{"n_head": 2, "norm_place": "pre", "qk_norm": false, "attn_scale": 0.0884, "tie_embeddings": false, "init_std_o": 0.0, "optimizer": "muon_variant", "lr": 0.0101}
Each number is 128 + 24 x the weight over its row's rms, rounded and kept within 0 to 255. Layers, rows and columns count from 0. Numbers have three digits each. The size before them is the row's rms in percent of the matrix's.

# layer 5 attention query, 256x256, rms 0.133, rows 90-127, columns 128-255
096:130113152096111136084103103130114162115136118119143149119160161135146128119097135106156140144137147058135145139105135134111102133132119160111107121126092071125120153079129136131128047129166116150138146146118107124182157083095129101093143116171116145093151114189129136148181127125102156127119101112110101085109085125116124120155095102129111137163126144134132138100144113164124137123130
096:136171162105107130050112124108135128111153159123146192117100111146131145146136147109126135113156150100156158106107139132195110154134120125169174145108135141095136117104111143122094106091159105120132135123112167140126157136134115167140153137143143119133122096132116121094151110121127177114142165112131119166063133126140114144113090115093120140112112123146129111139112146136104133132104
095:102179086157139106158083121099126116119117138135080093174129107104099122103135145151130126134152192159147137120088113134136115138088151113137142092148187181114119132127142142131160125105060113145176116121131121134140154153086128155138112101123143121158116140148102090123098132118102153098136148116138133167134136097123084110111146093125179099156087149137126099119141122151143102154147
091:108152093128129154138169118151109121126154142130131121145133125105122156098157103135099145123157156145077142189110131105159113133136135125096135126111111108132129093143124166152137082085136123119159156225114138138135114124056115112109166130117122093132172156142146098141125188121147093165152167127150163125119116143153144148123106113129168127077135084123118123109123103127090157115134
099:148096113123125112144099125087126094131139131122139165175121156123117148183131135123090102097105129150144083131171151167127145134177129102150110173091139150113133126156157133098132121119137106138121110112128201109157106121120144111118134123136134189129080140145082115137099143143115127111135153126121166118109159127129112139150150093123130106117124124135117153127118133126135097186101
095:111131117143162091112122095104127177174133156151131101130129134114155161167110123121139124095140129102138146136091177127138118131171166120113142107161144121139139149166158121162144083155108156175126140101092108133105122115082100104138130086124084119129144162169136103110115127140129127141137104143117111115139153130089105177118116079135104110154102108119129095122150165132078111133121
091:141120146133149133101198129135127107104129150132120110103096091123135107106147122183110092168107155134120119119138122127139109126118148155158116135107139148110112147125100090135108101115140121135118093087129150099112112149135121133102122152138144120159126147127137075129076150138083116124122086147153071124104136135109141138138158126151120140120077118071129144097122132141119146135134
093:134127163075085116112142116099131118136161136172142101123144082134103091130116133126160146135108130120154135143081111137115095122163115150112116161145142124118123107160126141124117157180106143116104148150100158141136100139132159123120109120161122099104111105171134103103118149123143086143107143175094109110128126158152103136133128142094173089127134107121142160131175148142074151160160
101:134147113081126142109135127094107161149127117119089133108110100075165119139147128123175106116109132133078110154169123112160113120181097143103116115145149115093081118118093149130138096108140106131150107162138092142122116142111135119109144153125112138130086163107098134077162109157122108101129157139127149140148141162060131102120087129099151105120122101152145159118126121114147132105127
097:175114121109107132153128095135129154145094145137109161145132124108124159167129125120163117125127147132132125100156142120090105107134162125123117092081133155136114101100131145121119135090124149158145127132118143098154166142119149130098123122143134122113176108099135102128140144155118140151125128084150135145152120148126116104121156136121072098144104095116103116155127048138125137114089
095:099108135129124123105140173129109118166119121118135100143138086071165108085130109143122125102121127084130127121111153103127116139114131106106127134113123140107160138111132208117082131129125130171125137081140107145101149094110097145134077148183126146127102178146153100098094088141200131137112112095137105107134140118132151097185158119110177140162134111130123135129101122158063117147135
105:151150078121136128172172203134126108097132178107140140111143131144087078145106117103132129094118156129114150133157161151141148121144108144135151119097156155136124115113121102117133122160106104152116105139134081108065116124162139090136170076120167062114113139121094148125143124137116113091113138127103124126142108137109114121087098160124087154175108106116183131097095128138137105128119
096:166140150160117148122119123172129142134075120127115118115114133141123170122168101145118122157150092110157116124129121134127133103157131130109153104131112103153129088119122130114143131136114131099130102109124143094139087102157148159133141137156122112107122143155129148152168106135095157147109139141135142120157161098143109166121150131140115081150146140126146185139137123141109153157095
095:115134118130109112109098097140154100061157113115113159130146117132114115150090148176092108098131147125122117146112162120132132131145107178138147118102196103108106102103131105104160122116155118107112126127129103142103098125155161129094120172114110165128146138079143125125141174131114166146111158126135143087128157170106143133147120138075139102102142126116123089098138124141140157140081
093:174152099113115115113134125165125126140161105138117142102128117140141117126117151136106157191130146159095116123128116099077099113116119072142106122119097135160118119108152088083082128113102122160101103135140076129117129090106129122140150149123176121128196136134130176139112125084142139135119127086127117118158151125171094161131151165129124152123143120117119152095098133112147098142146
096:161157102121124106116120139104151136142175138121148199128106085145143169146114100138124094109116120133124133153107091152133154130117151160096143101123076141113151131136130134152125152113098113104154127075127127114108090081126103137106139109142114124101127163124133084114152092123136160191097135117150150122148114119151161091099118161074121110114127147139093151155098115137094166138131
094:144122210137151119138107111159144120134161129133145120113136166086121127097116141113084093117146115146093094149155111119088102128129161123162154122148146098103065118082152118138155108139102128121120078105096143127160121157113142111114159097090107089116136125080141137142122107128139139139130141163094148112149095150175122152155174121095106113133145105135146132112108121161138126139099
092:141148179063130100106172156090121149124094125120118166115157093125124119102132115147102144140196060131088116140110133129110151144097140160154134140116113083133088102146152126123139127107173123109128164104150145112109105108127136137145175137136124127097074153107087133088139139157176137117117118128143108085109130166115160188083129057113100134140146133113095129141142139124174112179121
094:124101180102130109162108131144105104160074100096083061110116096084141128087124060149136148125172125125135120130094082136141080116083140177135118152133166120164139156126100149140135148139152126160127149151128111140157116087133160111116137106118105077125129164141127117136127110120108125098130177126134127150127104120137143125090088152089128160143144124135154134110097125121129143112129
104:152107124154147135141089148112169152107128097154105124130077136095153144104152076126140172126138102128124112086116148119171146147157131116088141145136149127150099124123132107178111118142073102139139128112141130128099095148113123108134097120106162131115153155165194079102149108108106139120113143138092137117146097098154112143177106127075113136099127122139155117094098120122155138075149
099:146113100154119081124104111147154067084135098140131102082129117134127144124117142124153083098141072159154129125168094119141144141104137113099139119143081158155141131127112139155132155150106118156126135133098119169122124126122135136157113111155119121167133153133173109124076156136173176184132117157132120146117110162129071140106132113148158123129120129103084102152138138116133131140099
095:124120153111129141107152096155134114132128121128168143121151112120132122149136110149135151137130121157114103172136115129098188149108089146184125121198108172137131188101145112084175152119093129126099145116152097115147071105109130129149104121179114157129159133142137144143133098099146157120121122156108121166142115154128113090105146104133139155095162106130153096120155098119119122108080
094:177134132132150165141111118138125082120112140125177119084122123144154117141149094098109089135127147111084153125132106123127127106131128119132099124099086102113145167115130156149170169126146106071127143126140124111176090171172097142111135147146141128147154107114104079128105121135115129134157134130116163104089082141082132145145178137127125128135145120122114096111192130130120152163102
092:115170121090171110106126129141158131125139116073097151134128123139125144138147114129095107106085124175144139134198088156148144161158106144152155155145147121117119126108160110129120155125106144127122106127197105145154132129138136132112130110118147111120114091141147126114108106124105111115150135130059115135114137117097101155167099144118110097109150154114183129127094157135181122147120
101:079144100148131094116161161072138141087115130115135099143156100170132111148134116122148098196136122143104131131136080135131118118154156154089135110137146078149158149163113116128130148129148113137137153113140149154135126103102121145119129135062114142153077128178103132140175147091159147141114092158102154139121137128172085137131145136141087108156149119122124130137142115176153142137104
099:115119114138129147147117119126112134116083150117137113132132134137107123123107151120142150108137153154123097102168099128075128121143121119138115125125159116126122099149101137097151118093095108083157131123165125092155117102108082079128136116107106098128139128154158088105163101123153085126157124137117125150120139118141157104151138122103127133120147147136107136115135106122122155154134
102:147097102116118104144095113142093127155138133095133138116128104117120144117126112119149083157159096099134091110129120106123128113168120148134136158093146124116182148134143111094152118121129128144130132110103099147132104149118131139091134147179112103104132126142101108152187129128111083130139110105124161150114121171113151121103087142110111113110104094128138147086156136146158116114095
094:148133150113132143141160138158124160069141108148102124122191128147127127138111152150156073153175091131110120085130149184163175148142109114100086147106125106090147108155131107167091188156133124166137167154108082145137119133136063112114111107106158126110120134129121112104107121136136154132138111150150107134128142122140091128145112098135150079155122102072099139107142111116115118139115
101:123181125138134098100123130129097070144127140106120108139122102066079142153101095147147141154091152093114138094154129114087154134148132117095107100128155122109104144142094099138146167143146134116085161140106113128116119126136181127082087121134156125103170114148108124165123080137132100134137114103129135161142127085115102082129121136072161167102111100145167106125141113134133142129085
100:156159085175198156132088145130047151087084066152151145147126120150112136080120103130163154132131097086108093174136129114143151116114144102107164123108138096140132121152133145130143134150113123089124135118122130121149160118133128129106147124135106148096097124116179151102140155117120120126140142132129130113091161138105130109102162100123120127175130132138143156079161140130126136129126
092:139074120102117109146169145161142131121132122132151100153161157135166133128130136113125128135095119128150159165100130122129105134124166152098108124127172138128144119145122127099116134096091115114139118135143120154138130167171124149105111160141126181117102187104128126093099124189119171133138134122089112112160154128084132087131191093115136142129093126138139122134107114166122068102120
095:079122191143125149142126161090116145133109140182102096134134138127147128167083127151155154129154115122119118142134107136097154102137146125145132146162167148104093119143103116079099179110095147133134104091098109089127131124156133128170170127114126101106159134131127156163113125114105155141098168106115125134109109097124106139148120129080137120122100086084152125103139133129122147109123
093:118120115119146100173168118134152161112142129157179188158073109146173167088130118122143150147118130145127124165158093133097124154087093119131114106133115123138134133145108094104149109108116134088161124117122180137153177105127159159129096110084192107129137142119122120119157158124123105180109128074127132117157163134105127164157114136081114102153127118129161097146112122110135153164124
097:146144127131096119106132133126097164161102158131134146114085125108137138126129133144132067134068138135153122127099121132088119085075124103128124166124149137127081107132099125101146075080109139128138105099157115105128101136133123148094152111120117098115149119146121168112136148195103131122096130078099146131099116101092121123098141155132140124087162153108153144131128127108120170154101
098:121150095104099096156108150158101137181149139092149143164130148123142113155150106106183144120088118083145119117126089131156141131115164124135089119114109107141152123142113132148144101129146117138105131130134145114141121143141159081125134152130094149117144109104116149159125120128159067157106109125186170143121153111174122178159108163146116147142153108109080105125180085115143181115146
096:113102138129138130130120095161074114120151142089120130105175137168145129126094124154100120146089146159156124109085162159147121144139151088143104135161182136119119131137116146169118132119127126153146111162094167139148119111112153148132128144132135142131104148102145096074159153138108119127081113162159151142088126118118124120088119185097112162153086117128128102128159122097128151137087
094:107120123102151113140131102140147082094122085134143107086136122099124114138145076165139139191107146135141120145116094163112145115164113135157125123151149102118158101100091107185142102104148137120146121097153130144144108205140120145104128136110115081124153106134133118083161167146153149148125114127105137147177124150114135091119159135115155145151101144125102149145135141129153124120158
102:145131151117118123169105120099176103130145107096143125138127164127107115120147091112166119099146164100097151106147098130064135107134108143146164104138118103132152089134083134209115116143095103113143156128100169099169161147105100117119109118132155151105150150129106085168149161116092124111115147133142093158104144128132159120128158140107057137134141128126153115105149131104144136140097
# layer 5 attention key, 256x256, rms 0.136, rows 90-127, columns 128-255
102:129123149099100127161133136127125128127142173132160123144109129113083149149135101080159135148167111131163147102131093167133151139164187114106133145163119118114099121110133140132120138139135117119109156134156117141133172135093148136139171105114115112106104126142140144161097129119141113105104119161105098115155172129169107051097123154140161139185108137137135157131105140093109095153118
093:132106109141158170126177124128138143144111129131086142062133134116149158117115119134127174164117079137090117122160116137113154117134165123109140121136126155163116091133130179164134122141138112091127122136148123109095112109127077145111154134109113117173124158138115097178132133122136121134150150114172149160173127141069133206108099174123114153146154130138126169103141101154099121136123
101:091128112076125090063133121183150116088121099104146180084123139145144130152127170148110139156142085111127161172168152116143111101129107117134144161154141158136147141152116137118110108105119128136131125140156126087132132136121135117133095156134106124177132132126117155153109115127095125148182161096093144136159121189067129159102115152103173154114127116121123082115104169121127112167165
092:110125138147110162081123108126166154127158146132153145119144116116148135124120142127132074149146148128135142096118123120087155143113151183178085119153142130114101145099150108121152096144150164122152123137128123169085130105132109159171105119150132113181111125081089136099124152132128097096146076133130124119143114131116141108163127155146103108091155075122104122165194139143099111144151
098:120124119116061129164128103153122120115160116126163132130122134144135134137133106128119112135104111090142134115129103149139083135143111124058112111126130143129134115107098185133102140192123169148073105134113107117121095155085107090159112149168139101080113139101162176081156081141157151136103124105153114168137113100117149198117113124096144144131068146105152130110127136115111149129136
098:101145155114093142141138150166087125138141145148142097121114109162117108197129119159112176150106137163119134110096105147137164125154170088117167072146082145111109141124113116099118110132084121133121108143149158105113120124085121124121095110144148102154144115125134067123103082165126127129130096096074155132161129136170123138115146102163132136073132107146145088149115135131126121155155
092:132135076133158102120189117121136093128113139128101121125124121152130133112151137106122113122115154138119122144173135123114125129148119169109093114167112122132128135123152148118163125099147139137157130115134150137126161138100149098095096165156140118148133135155123093144120091125157113097127137136130128096156144147152137148111133129156144140157115161107092092126106094132099153124107
097:118110096135097130114111130136148161131170137140091125177128112085153139114142184104109102149125149151185146131147091116104105155104137108115130155188081100150160145148133104114099133087150129132130081112118067127146157127090124098142132098092099119148130118145117120108092146120112150114107151127114119143119178140103115115084120116154131128112119098154154072142158079133183114088127
095:140127124098125162154126133136150175151109166111149118087150107103143092078135110130129150119125118157089100142105141121130088140107153110150126118141112147143106181120115116125151136109169109077132161097090123154128136116141138121143147150134100129158129143149162108139137153119099134146134122124072143136137117106083106104148100106134103124149135102170141133093112130145112094110109
099:136124153087174135103114157168146163183085084142080091105113089149172129078147111134125183143139114146097148113155165127118113099164155137141142097144115081145128149136094130112120143117100150153122099138137136132109169158138145139142156125110108126134117113158115138143126134136085160126137141152135134120092186138179181078106115132146151152162143130094158124117132131122120152145147
095:106120096115144139131075110129120140168147111150125134057146137153090108079159144150124131108129160152156068125109109125111059146105121140109121115149103140105123091150135125128129183142128106125162144142126131118126162087178141136129128150104116127147131130093129109125166120147108134133118081158111177118170136158111133154153113112098138091141102154127145116120148110117179132150094
107:171112165140161184110147083103097111125070122157122116095153131140142151179157143136113097139083117153129102175108193096121137110099140124142112153132171120150126134102127139103121095125121143123125135138134154135182150103105127138107145153140115188133114118136145107119132137130138107142152140132141161139103103141120094156141170195155112142133164126164141161102095150114128169140138
099:103144139112107089104083119110122128141134146123132166138159100141156125133120163137131121138128122134107102087107122091132115162101144108121124144104114136170139147176130144105113134088111114123119132141144107131122122133155091132143125136127090153195139116170146131100134131122136148125086218118102128095102088171181142141105118145136113135162089118164109135126096133153131093104080
094:088124119114154184104135075129155117096133135161160105119092135141132094130129138152131144084147113116128137153120110105145132105117122121206122122140106127151114121123146146142120129131089103085134111118153143132145131185130101140122065158094136147162115130136148116124111108117130092137139143115107125156119102122185143089151133094125132151147137130136110161149137150112130118139114
089:126145140114137120099152140147120113158152110141133152160111088114110158131121116142143094111117163118105134123133123143131165127062149117099116077117115095126145108143116130114138089145157145125157121154115160155125155147155143114136153112129091100112089106164131060124143153143116138165122133080140145139120126195149158111178162071144119132171110168130119107121111159109113172127103
093:134091138145147112116149094102110101112109136090156178154145128137167126124132151114139127142118098161089113138051143146073099101138108132147173137113126152169164111106138094099111129117118128183149157166139126137166138141119090119129123086107117162133166153119089125099156118107137117130158133131132145122151129122171110141146127107106141130130127119107113131141171158118135104142128
093:137099110115092147132109127102135159099138123107104141174127142147099168073112118105166135109145145132160187118152149077151141137172150168152092119074177148156149109141114147086126136114099158116157098147113139112149131131130109141108132165151120134109130137077124129087131121113132095119139180151144134126150143120114130110125104126161162145088107124084091167100125119150120113112090
087:141125069149182143126137137107138159142135136146088123130122170108148142159141067115128166133150110093106104124152096102164144114078174101101144110093110130130118140151129124092143182083116181084141121133148140109130141111109097163110134128123128140141127162153140136148136115108122152128123205151117143115114121096104131064170134147129127130129106162140122182163137122116120120140095
092:156118117130134124103080154113180100091140148136141104075145141172107128145135099164154118088156141114135122098160169145133147142140137143119147137149081118129092126093187109118115175175129096104143164125154136158138097133142162157112116134109195152153117133130097127151110145082115128158089142137120134123115124145083117105091103114135105105106131101125083138115088142162175142118125
098:107150107154159103139130134156105106093145124149132165139103112121163173114102186129136158144155157189116155132135140138152122093137140133161126109144118111139162084105123102113121138126096122104176141163109147197109163125168112166128148121138112136142122099100159151120146168114117092131116117108135153167105145132139144141160151095141064101096073131143147133120135190146146127164091
095:099141149084086117092126122115106103156123084109098148153132126138119156060124140184126140138174189134143164163108102155140135126173104097147101089104111119086127162172154126102122123122140125107097153121142112119139106137125103127098134145163144157146126134120122148103167108130148114151131133114155121078147109130135157092098123123091144146138128131193148111112137148093109140123164
098:176112137117099095096131149172128082099125154110173137161113145108100164143102131161145072141218155138153139169132094088147133118146102131149135115142129122165119164141172145120167134108100132097140127127099142074142138138174114121099122130092087108103094163097107152116110123121136147157120155131123114154113090141144127098140084159134120114142114119174142072104134136128093177152125
096:125126127107122144083152156102174109147150095148137098188153156125158126114139096157124165133111113130127125132149129137108170098177120118157103166111090129091134151165152106120115081126135127140153130098140134110115163112131115135146092140115110125084091129162086127111113084156125145123095146138130129154134122119157158132134155222111126124112145119124165135118110096188117107075147
088:143168120154111116149134101135126098155128126147129104110109111174146161135097181141114140132139148097106107128129162147128129134041126139164089130060144130098128104134121146096148096143137082146085098166107071119146161115168153123104142131122109166118109144131130123127105186147188104111126127146153120148140131117151107073098142123104141098132169137138140167110118106153113123090150
100:136129084110132110113163085137138117141109120074112115184152134149153139144138121095156145093141095155108101096166188116126159110137126102102132111085133151089140132162128142138076121137132132139104164142111096142129163144143134149123175107132148117108102083183116100146122080122070146147120141051124139093147078100143111108130130099143153157115150182165119150146150146162143121123135
100:136094164144138132108130162120149116172132092133135157133100127155132082112140092149147107091135114109124145050113145131125103154091164124147167123112122106117177103125093135137106154120138118117120139123050142110072113115176125084136174088139153141112124137100112127128095101109103145147103146140130122109092116130113101146176171138130166115125114135112150137108099125147117146138158
102:132114084102144150136118084150159122139111151120145136116106070126108127135144110140125145177123092130112098119130148078126090121142182143147101130095129154110177155101135131084140164146102163151108110097125163117157157121159118141150097139144116142144098156141170136140131174102138131131123170121111081104113112110108093069151138123135133165112124141142114122132180133094134131102147
093:099133132127091130150083138127136108117149134158092097153130123176126107156086120094119131104153135123161093137134126141139144112103127139103095128116136098143164123101115118106161144089131093169110100111131130108154109097110156118115113143144119123095086137166139125132162109109094122136165143137105119149083110152128149102143105156142145132123129173172137162165196163144155148150113
097:123109119156151141136138087080140151127079165122126183097123126141143095089145113126080095088120127128143145153160119157125107161129102155145089132137135153134135119132159134117113149126112116137104105121180142110144140109182140128130131132097145142121123150123159128157108131151111155150150136173077087146150155118112158095130141110116100147099123145103113128082156156162093108140171
097:090132090126137142112127156093132117135100114120171082136112147100168120121125104112120156086161099152145133104095141141114116157108110124112169122119152123116143157175157126106120149100133145143119173137136114098072137159133139096139105091149161126128127153123099135115127150112159124107100156123144097144128093130109123063148115165087110097123164163064115123090124127152118111147153
094:100119129128141110140124184117121133108133133066099156149150105136119120132165113107104138136094119129123104110156170124100136149137088136172102141156132141128113132148134130127141150130132147130132149154141150124161152140128122135146128107149168117151100166160145141138164152206157110115156107128182145096137108098160111188117124137135120085099133136111125139137137114086161171120150
093:117101096144113107115144125125170107109123124085121105153096104142093060122144120107130120115147154132133123134137134162131102166137154124091126185096164104145158091137159144148135125106154150126086121157102133127140111146159092144160113108158150131096081129130139092138152078136147115149182124123119165140126112139137130109115119167148098143123108110162144142148092147150098104177128
091:110118135151148137141159144137105061156129165148148120160110140133167136130137149070155141105139127170078160089156120087132124102088152144135101119098144135159194143155135121114143139115134151137121155128124161171127097171151121116099124130144121079100123127136129148160118127165131167133138121152174138137132107116126148129109168103127133122085155149099136120122163122103073126130096
092:114155107120126139112141145109132112138106106111134144114136101153141125129144097117112105140148122127142126128144130158171113108119140172137112142157160131120106116158090119179084140133115112116104105208134160120148125136184106107142107103128105138121098116127113090147132122128150115127203082103123141111121140120170142127156101142121132100188121142164086099123175141169124102130138
104:151163123101134165098092110112148066093114118164136097127093123137137177120128086109150116099128107137159148132089104155127134138182140078148133133146142110137124154109139123130148110144141157108090104123143141152122146128089119145105148091134170122145136108156102155060127116112094148097134129134135108095114123163120117156136111143138109131157127126147166113108149104113134106079120
090:180112127117136129110144107120110140140133125107125085103091114131122150165174153162158118123128095146141159122095119080127114079120135178142129126196121113117137093114157143143126173102104106099144111138104150116120179136133129131097106137140130137083118148135103115094137111126117156103175151120109067150131116161118129134150153141122141121113117099158066134099176164130135113089152
090:127134133154133078108130138117146164102148133139123125114145141115103114094118114130144149109122098114138131139105102102105102112152128143119143108085122137157117153148125115133122130157112086165094170140145181119125094138143163117139132133100128101139104165106134146161119134154128107094139077105091121072100176099131146133147074065117118174141158158142095138140123135094151147109123
100:125123146120126147109136167087091131159115119144148143142164103116116172115123124131128139145150126117142124151110142133168139104087135168086089139155101137170159122106155150136103138109161151104062123107152157140071113133133127148135088142134123124107114165135111183143142114105093150174156129120115139109101152132115124096140155161157172136170154136078156133153135086144138131137173
# layer 5 attention value, 256x256, rms 0.142, rows 0-16, columns 128-255
088:145149086171138130140087138137113143131089097089124129167126110157101097080139154174152129137184110132117107127115151097147133125139115142135149146141090115119136170130134098129145129172119073116160167128125135103137124142129124175143135145101136106115162163147117158108144122100182155118116140119101129127166101108183095130155122113152154115117149134142136107154145099124098151153056
100:131127116054122083171128128173171119124129114102167133121121156120125128139128144135136139104146122133120127165101169138139106140098130112118102169114139138136147137086068136150126134150141114145158125158134119121105128165166086115100126092118123086107156116152150123183143096095127143149166076137154109153122092159133101143109150106125189140130122172122108082130158117165145081128106
090:087183123137093152144101121096128080122104114143090144123140159115166144123098095106145139137138117144137084128110118168186119171142125104131147126094113094094116131131125130127105113158134065119135122167162135121175133108151121180110119119116153123129122154125143117121153097149106111110127113107110120174125097140141130104153107133129086123121101132099132123108133158084163159142143
099:102097120101111110133160107122167129100141132114089116123129133119138160114122150116124154147141114135130136167096146122083134094151140135164130142115135109137147118158095140108069140140135135114092094146097115122135159141122111118107111150090147109065158136114137109133160132113127171183165085156173112118095122150107156119102168146201144110142124165119100155136171124135126125098120
089:115123147152109155146115145151106096112142128120163136129153128142110122112106181106139107114181112132154114113120138101125105119154165184130160121126148128132122129133106136174106129144162129147113095098081170138173140088130149180120151146130147152128181162134134145132138091124104169146121113127134105083097134143129160089101140112137134107148142149099123120081129132121134158135160
096:149079171137140174102122166148106140137110144116131118120137114148106135141100128148124145176119132137142115108136127145123141115138086178155099127105148141154087086122120108135150068100197155157134161102100112102107137102101111127115149084110142134069133112081099183142117088122138141147172127160112118141148125156131165161147105155115120117090121134089158160152118088134146121130146
101:114119129135131146119137112110128155140167127141127151156113132143173097080122064112118126134165160126114098077180094099127075153142082121153148139138105132103154170123181111110147193075129127134163148145169094146144118117164140121129106081091078130128122193161154151145107114108145147114162136103120135098160091118122109127130130152120108124074163093126122101114138115169172087140129
092:107161107133155136121121165115124128136104138130142169105083123110150113117118114121162156098126144154126116161141124137141094147154135075105155108135113113103089144134090081166138161139144152147107153130122128151137184106134091143104151134096116140106168173116129113120145132059133117154165142131152171139149108126108148118112088143124132089140146112117102101143152164107158144104109
088:078133110171097139118119163092124145144162133149124149127122136124166147126128133112113099132134156102101169110168152139120148124154137133155131184110156140127129111152139105140178085115135121136151137129154109106154144116092121106094175108116120138117139095128078176118079102105172115140109114139147089143134131117136094161123165122125126124140097145167144083148146113134122135172113
094:095102086128147124142160143110131117148150119102135157145120098110143108130140094122151152143128076151125155137132118140132130136143138130140155094136136135125152121151110115137151146134163156138134100121167125133134134125133154121062087129144126126156135114138125131169123170155142125119116203113160145113171138114156107157145110083125124114137184135128113122104145085097140114092147
087:105092155128135115126099164127145150152122157112126139145122131159141123107132120146165113127078114157149140177141088103062127151095119166147121111167143112145073135140146102128145121143100132088119181145093130105118141112106106127139148172094125107124090141140166136118140135161170145080156153150189129117135152103108130127105107180093165082123104126123136151095130181104142123099135
083:119170106146105073152161125145137085090123158089119161132161144117109138130143164090144152112124116148121112097113113136118135147111163115142114111104160097127092104113112148109160135142119121137118097135153112108077126111076099148128120173119135175105108119114116175130186075150110149109108135141105137116118117119105115160135113112078086158097154174113178145157173118109151107108119
089:125127161119132111133152125129103119185110140110139096130085109097093137132124137157124109113138129150130132100114122115118146075137100147122152124163116100123150119105121095098147153141134126133150115157138130110111136117123127171154155168110121125142150088099154178074126116118139168158127137088133156126105140111126126118052164132134111121144149150134130126115144116113151074135103
094:161103120100110121112097100127104123109123089157133110080120106117135093119145124094138131124156158167147122147149102092155111112128139142134128120126136126130109126127187093127132135130103113158105111132141165110116169158146118178097125098144107141134141127120115096126110119117131146113147095149160152125164089095132111098164086182138127129129100094152125162160143096166085088104164
090:102135136111155131108141122101103112154116116124136128162114110103095100119134128160112063158148143113137158154137137118098125159111156118105140125101151146130137160168085147131090140139076117104141103111103171102119103121146114116096119147117161107113112117148157100129127134121071118183136147160130133140123128144108116122109158173124129092149110145124153097134095121096138173128148
092:122130124150125108091127157123131097121116093157107106120142136102136062124121118144077141145140121113155115116124123141214174182092129103107106112117111138131146075086156135132123076121133155066089139096133175126102123149106137130138139110089126131113121129112132139099139135099144130140102122144105165140149109122148103118110101108118114156128133180100101126154130123132149131145164
096:172101135139112170118109159168140128131152095148137134120154102110088119148135138143122100087155131154132117130087126100105100106135118137125173148141122080153116145112119110152178137114154152113137115105094153090146126165110081130120168093204104163105129147102145115101067100104148144138118132115131133093119128134107142123153095113126134148095171125112135174139118155104126115138152
# layer 5 attention output (transposed), 256x256, rms 0.131, rows 0-15, columns 128-255
089:125158107127075144150129162163105107101111154140080137110144119150166122094119157122130107142095145148128142116139088138111135129082190098158112154132151105123093136129126121125166134129143143111128108153123144117151113150145148154127108120096137104114151147118132115126134136111120157120113125144145096143134151157114126156106110166180097183151107141105101152083163151201133087093124
096:145131047123111117080124136134100150110121150169087121145141148167155170153077122122085145127135140143139151132137099070164170130104136088150134090141102126151101168088170119140185156130144183149166082120108149180143146121143154147156175098116142146101143105124106153113096145142071148129115112139130115136125149152149101163138085118131154132150108146124144127136123134110111126137107
092:159123134082131108136144138127104126113087094112143104145133152095120105128144076132133116142133121100138141156164137152170148121102188126150138097124131130123142139138084113152128136105170134160101101126147104135094140187093110123111106142183098102120115116101125147121151142106148128157116164108111152136117144169143116137143152171104143131143156126108132175149138141122158122158120
097:124108056125142120161112119138105175156145109117119116146142152148139147124099143150111164103110116141118145168145086114164121121115139129110137137165136174096145175115135121131129134155101143075124129082128123135083158121122150122131133107147113142141136106103120168165133125138107134093109086141145120080184091113120102136141092111132116133198136143124116088107101150151104132171109
093:128104158120131127128099152168114156131098142108109126135113090121127114161145096144104098101125128092104121133095122129109144141103161136078123141149093122170138097144113154051112113114117095112118147150146155121168115099110147100096126106135142102105125120106131075110147141113129122138141115098159095119180172116094103090123161101146114127144148072076095083118138129151132133111123
097:112131151108133124137159125168117162180119105207136135132144128163104131159109121181141156097105155101132094145099133130143153095160072127126137171134101093156120121162125144142146115176108083104127126156159149114135148124122122140142095124106096151124078126092147113142150145145144109115097093151140112110137097116105138121130066148165159119112122096117122120083134140137110199082163
104:123142093127135143153141128128126135157101169148137165169132110123122103127125117114128112143116087150075098180143166124100165078104125099150125108092179123125108127080143069116092106151145138150115117126088096147172122132112113128111066130130152124118097106118120171125156106134125135111138136085117123191107124140155126132152118116092107137176086136128109157112129137114161165122122
095:156100097093090160150126176151167156138115141173080134147118087108112096131140172093140119105105132142122147153143135111159133126129121156115150146101170105165124076169152174058143098136137139116111132125107138135125067158149148111131114145136167094128141157196142155114152108114154116149128125123143120149157134106134122118156088143117143118139164118170155117116143124133114158150124
093:101160116130104179088127124128128065130103080102147160117127125163094146111085104156110125097146181160123120118141114133104076079119138133129167121088112147112123117132147098106142140100118118128142134113138088138158122125098164127118127117125130128158098110113099149130127104104153124150100139120113115119120098108174159203125110152130147135113121148103167145143133130168111172098133
096:144115097099139137130102104123127139125110123097121162178129139138147128113130140105133110121148130121082136132120122163127119095100079154111154106158154145113136150132101106112131107095122120139099157155162140102126099094145125149153124112122120146163137151118132123110129129134127123153159133087155140140172156107135169129131143188134123091146143154145130163131131110127176139111094
089:121140129126087097156137127092169158139155154138132131079153149158111108093199152158111129130158101121105121145118122134136175140172096121086106149116159153166173092123141150120122114141104129103113165095183128093118082129088168170162124086145127128106128121144148126156137118096094154151162111140159170151158095124137143134130143135132125135116138122142191133110102136174079113146138
086:160126140120111153116154097164121112160142131123149108173111146136129092109108113096168137111126129077137114111126097093130115138171143140140131128118141118155106151165111136166116129168112099107127158107127178135128138159111177131121115149118102116128133110079167100104154131113114141164136094129141090142133118161130123137153160147145122067169105097168075090155118153141148120154154
092:138135135133110108106139086121142114159166141104132151116134158141164123100104122106158141137131117151082193136163132130139114157111105097113111132136088127113113182142086118169149091139122142126134176141147073115135176177089145101073103143102146145132107159166121128170121123133140122184126110097108091125105131105107133099122134119130151134185132153133157075138099136149114134103113
095:131132104117115091103123125124115117104088125106122135105106144081129146128130106122136092145102110097160119147063168134169137091128079109089149124124143108117140146158100115121136126121160117179156147127088119098147129089130115122128157150113133147138141107118111122177128150130121104146126120115102112171127141118157120119086097150118137149128126140109155110057166204139164112122136
095:164159122141159131122109109125154113116108130106189147112115122089104130147135140115110132137145116175158147134129146107094163145126124145135165117120090104128124141110117156103178156123156151090161179150163118160113147115134177145137137144188139120116128145143107172147108117123132117102140115104135103124105141110143106058187116080087162109107132147095098101129129150123121112142135
089:119123114116116125158080157152114136128099138163081113093087076136149184130171108160135161140113133111142108118120139137142125128147115147156117141086123117072112171158144165120153164120110122148109171132123125115117152116155110132151110115143148122098116128126122109120055153108151109154162114110120166134118148157143125157125176157123138155082153093128123098151130100137094135134110